From a checkpoint of a small transformer trained on Wikipedia: RMSNorm before each block, 8782 steps.
Each number is 500 + 50 x the weight over the matrix's rms, rounded and kept within 0 to 999. Layers, rows and columns count from 0. Numbers have three digits each.

# up: layer 3 MLP up, 2304x576, rms 0.0498, rows 725-734, columns 432-575
# down: layer 3 MLP down (transposed), 2304x576, rms 0.0466, rows 725-733, columns 432-575
up725:542569596462541549417603568468429481468542546529574523567488471446596499529505610482469525510549474497532528450549572540527496512478488521476423600443530506543522534557551483440565424538563636537459621497510507465561506503470430523450559463579536417478523507450583481514480498523482505499526537520518505511484529489486522485441520504555419412475499482492457599469521528556471518544515495524516442516463495585483483499488501558502527
down725:465489494551558510532525454574548366580498519514476498526489528563542569542455564494559584469545572365494461457541526516569559616438454500463470459507474472554445429573519486509517489423473428457513540491537542463507497455475517469409621531572491516474453559515526468468504520543534497473579517428553430528481483411490479544534415538525500562526528393523459496615454496497463483534344477500513493481566445546487481478550520621526503
up726:479573522513539580468489472457503512444556591481413484494562500536592442478566503461495510565550432480489484495558501489413508626503545464482528574431448444635477431576482553532525527543480497406545508492474419553471482506488461411403500493411465592521438590489561529466469431573465439499559476430510599460513569530542602537431555507513492503531437627504473332534625399611422479525398444577457573499495528578548527475606514581543586
down726:437549482435477587499468499481543558449532543459534517489445485520508533666603475451517481464379425426509504465476538476436563535511483440503545455537499436431535465518493560553489572456477519523507570399498490521447505577525585515517571540410543397506526445482504529508508458431542508474498605432424523463597403446406516532457389543416523430450532551446460520516575524523496511532495378565618520511481427374523459530470506462491564
up727:483471550386507482531472594497499514564427508470498496517453435516478455441444448484451439491541512519482513550522426439383519646432446485573465460568486523485574568479562482574540505563519509519532456452484492449541560578510532501487441481513538490574448567485558494557513508542483521437598504521500487449462556491527515444472547502545509454456593476493512503518526464499520546447517600451588546549545515560558412459511533506552554
down727:554517447463476493466441462440512469458523601454448536447498602465505532515513481520622512599430480469415513508487534557539462494500472525512511515592481560521499527477495502509478485536465500532495570587464496540537599445492488517457468512519482530473457523600532487507414456515506473491548410465477533401513523433509484504472469479472418556515442525573504506490509504437498638533586519461525443467526515500548484535491577479482422
up728:481563502510540515485601584506540483473456509415448608477566459520499518532567548512508546490536528578504525523441466435517479525473512550583492457479567544514498501495541613414479591526542569409485474570551477562539419498473444516443485502463443521588605521412519523470564464485535488458458519432450597525439536555536450506526469526509481545496473524473510561419537450474473592477496471526501466558457558584495597464524533473502490
down728:505492538483485469498524493426454536415379469510457466455590526492525482561515559495507536533522476531528482485570534540575455499502510434477500542527505505553479477517454590505471542504517490492525463516494481509465392479493482539480540453483529498519549439477471420524462526548511517471492387393437531402453517482438452548534469527560509495494455490553474453459505528482510485433546515493504565398427501512589587537487515476480419
up729:635460567536504543507551505484477508413514485473429525557548491407478446465519603536488511536486552544495534566514560531538519547426489493415487486440464460416555500391524635440476495510552519522484562461529533466535547426513448523504526523584495549461500558533442522421546466533463473511421479491480501466459490548547542398568507546410412453516527478553474444502380490459528575572429429505436536435442511558498477458454518522464403
down729:509419493457494461630514501458555524516547469491420526499479506468458464618488497527490441479537455519501558479555638586450500486503538498466582445606487551538493542434561468553442564447505508515541515457481522474533407521507469471454451463474530449556466514552457408460467523433493477460459519519442521490454478506519440546673457439454471431599495430554587519491556498462435421539537588502530530541488498451477515417543539496608502
up730:536381514451388517513485506520459581422528518530401497544528448524471470455521443470468541553583528456505433571451520478514478472441456547469483491491435425539504443575486540492431485536556501526468466483480505476521507597531477494520382479513578600488509459496565479546570490514500532500451562473523456541504527510456466520466561514486492549443556466567509519475579515487441471521407487561526513414480547458550524510508496409539508
down730:451527455512484399454497462510537488526478513428541426459580528507465551501531443544529539434434495406479543533528400515499587598503493534545474501490496376450438529408507551533493553476410454443537475545484608450453527445486479429472520563477520449514430565497519413503442443453467467560531548537440577499551467515436459550488535397546534579491534482550442556570452451474484555569524491518522573486539475502433514499417485511568565
up731:441523475473490510572422540533559568549570596565461473533407484461530511501579470505436483545542490607473470467476355533481482444406385476545506431463401476502525529461492449465487440485442516454574463551531489469429542478545479523552547420575444488528557451488531482462555495516485480434493572491496525516509497506478376535437568533518476443523376496500529449603534528396527473489418484547544437483477428482505470399443573515481523
down731:489457516542495525519451474491450489458488487571494419564492540480452530494538393547427445486597503465508516434444533451331477485531512504451556548463525525444453451465521514523501543554494579446594402470427470483488505457508479475596562509506498468511523449601565525576441428579470437370399541496379548555630440552516553463534491509494431532488551537558464500517498480494435403499525561472636580478559464551459483514488543464447515
up732:493588627495532457471490434452530450534482596490539490410589477632417560518506503533587488505457476524574482493450425576437519461467481514455545563436490503458556518567537469512551512528551559588511548489455508528523523540518612552575560489578450432571589555403534546479528507337483469432431570546376483432518457574454473447387437477431424471477508557465551615635535513529559541487503568532490453529458474555450363434505440487539543
down732:554556474613482517560493501495577518514474567482507465474449506396452494485494425488565505467460531490511501575555514519477483630542488541486442533407526487563470536428500438432404503504483446543501430485479513445439577530487427552522403513465535527544596436517514510481568469509536525526550495545521535521394470516495520602488487474449515543538462470444537514521525499533514532538487477609453524499481517491542381505452486614571489
up733:514418522607394494446490555561521586422536489506527518530502452534512452509602420471467396576539517520621489462465587508424534539411531504576494426469585575438403513509518503547519526548528517540501510435480488571412541504450543503494509426582533466477526521568527573571416502515562445485475401552481480479545534584539485461419653424521563480468408533397460380522511441543500558595425555486478424574430489519445484456520562542578404
down733:546425401472539547574453407558460541556386514490481462440451556425458430551610490479576509471444484542612467459498702507402476602452567521382551525514545484504526608490448450572505484477465474465455351461500434479504511498486492458446462494505431520604486521612519574544535450432536543564517500513597464508460514403547567568517497499435416512462542474585432472457585470598510531479399465559495412567507506522519420468505368471435570
up734:480498454472431430456547449423554535476462545543557570478501514508528520378467460511498491508514538453421551504447434502539461614432422539466493523418524455595486554515517571526484542559510589498438434546386573419458513468559471448479500463455479488471535517537559589611454450480539555519413501411521541506536557554502477531494548526463503454508489493440469611513486572564471463399495474445535478601434585463476558565470449555382473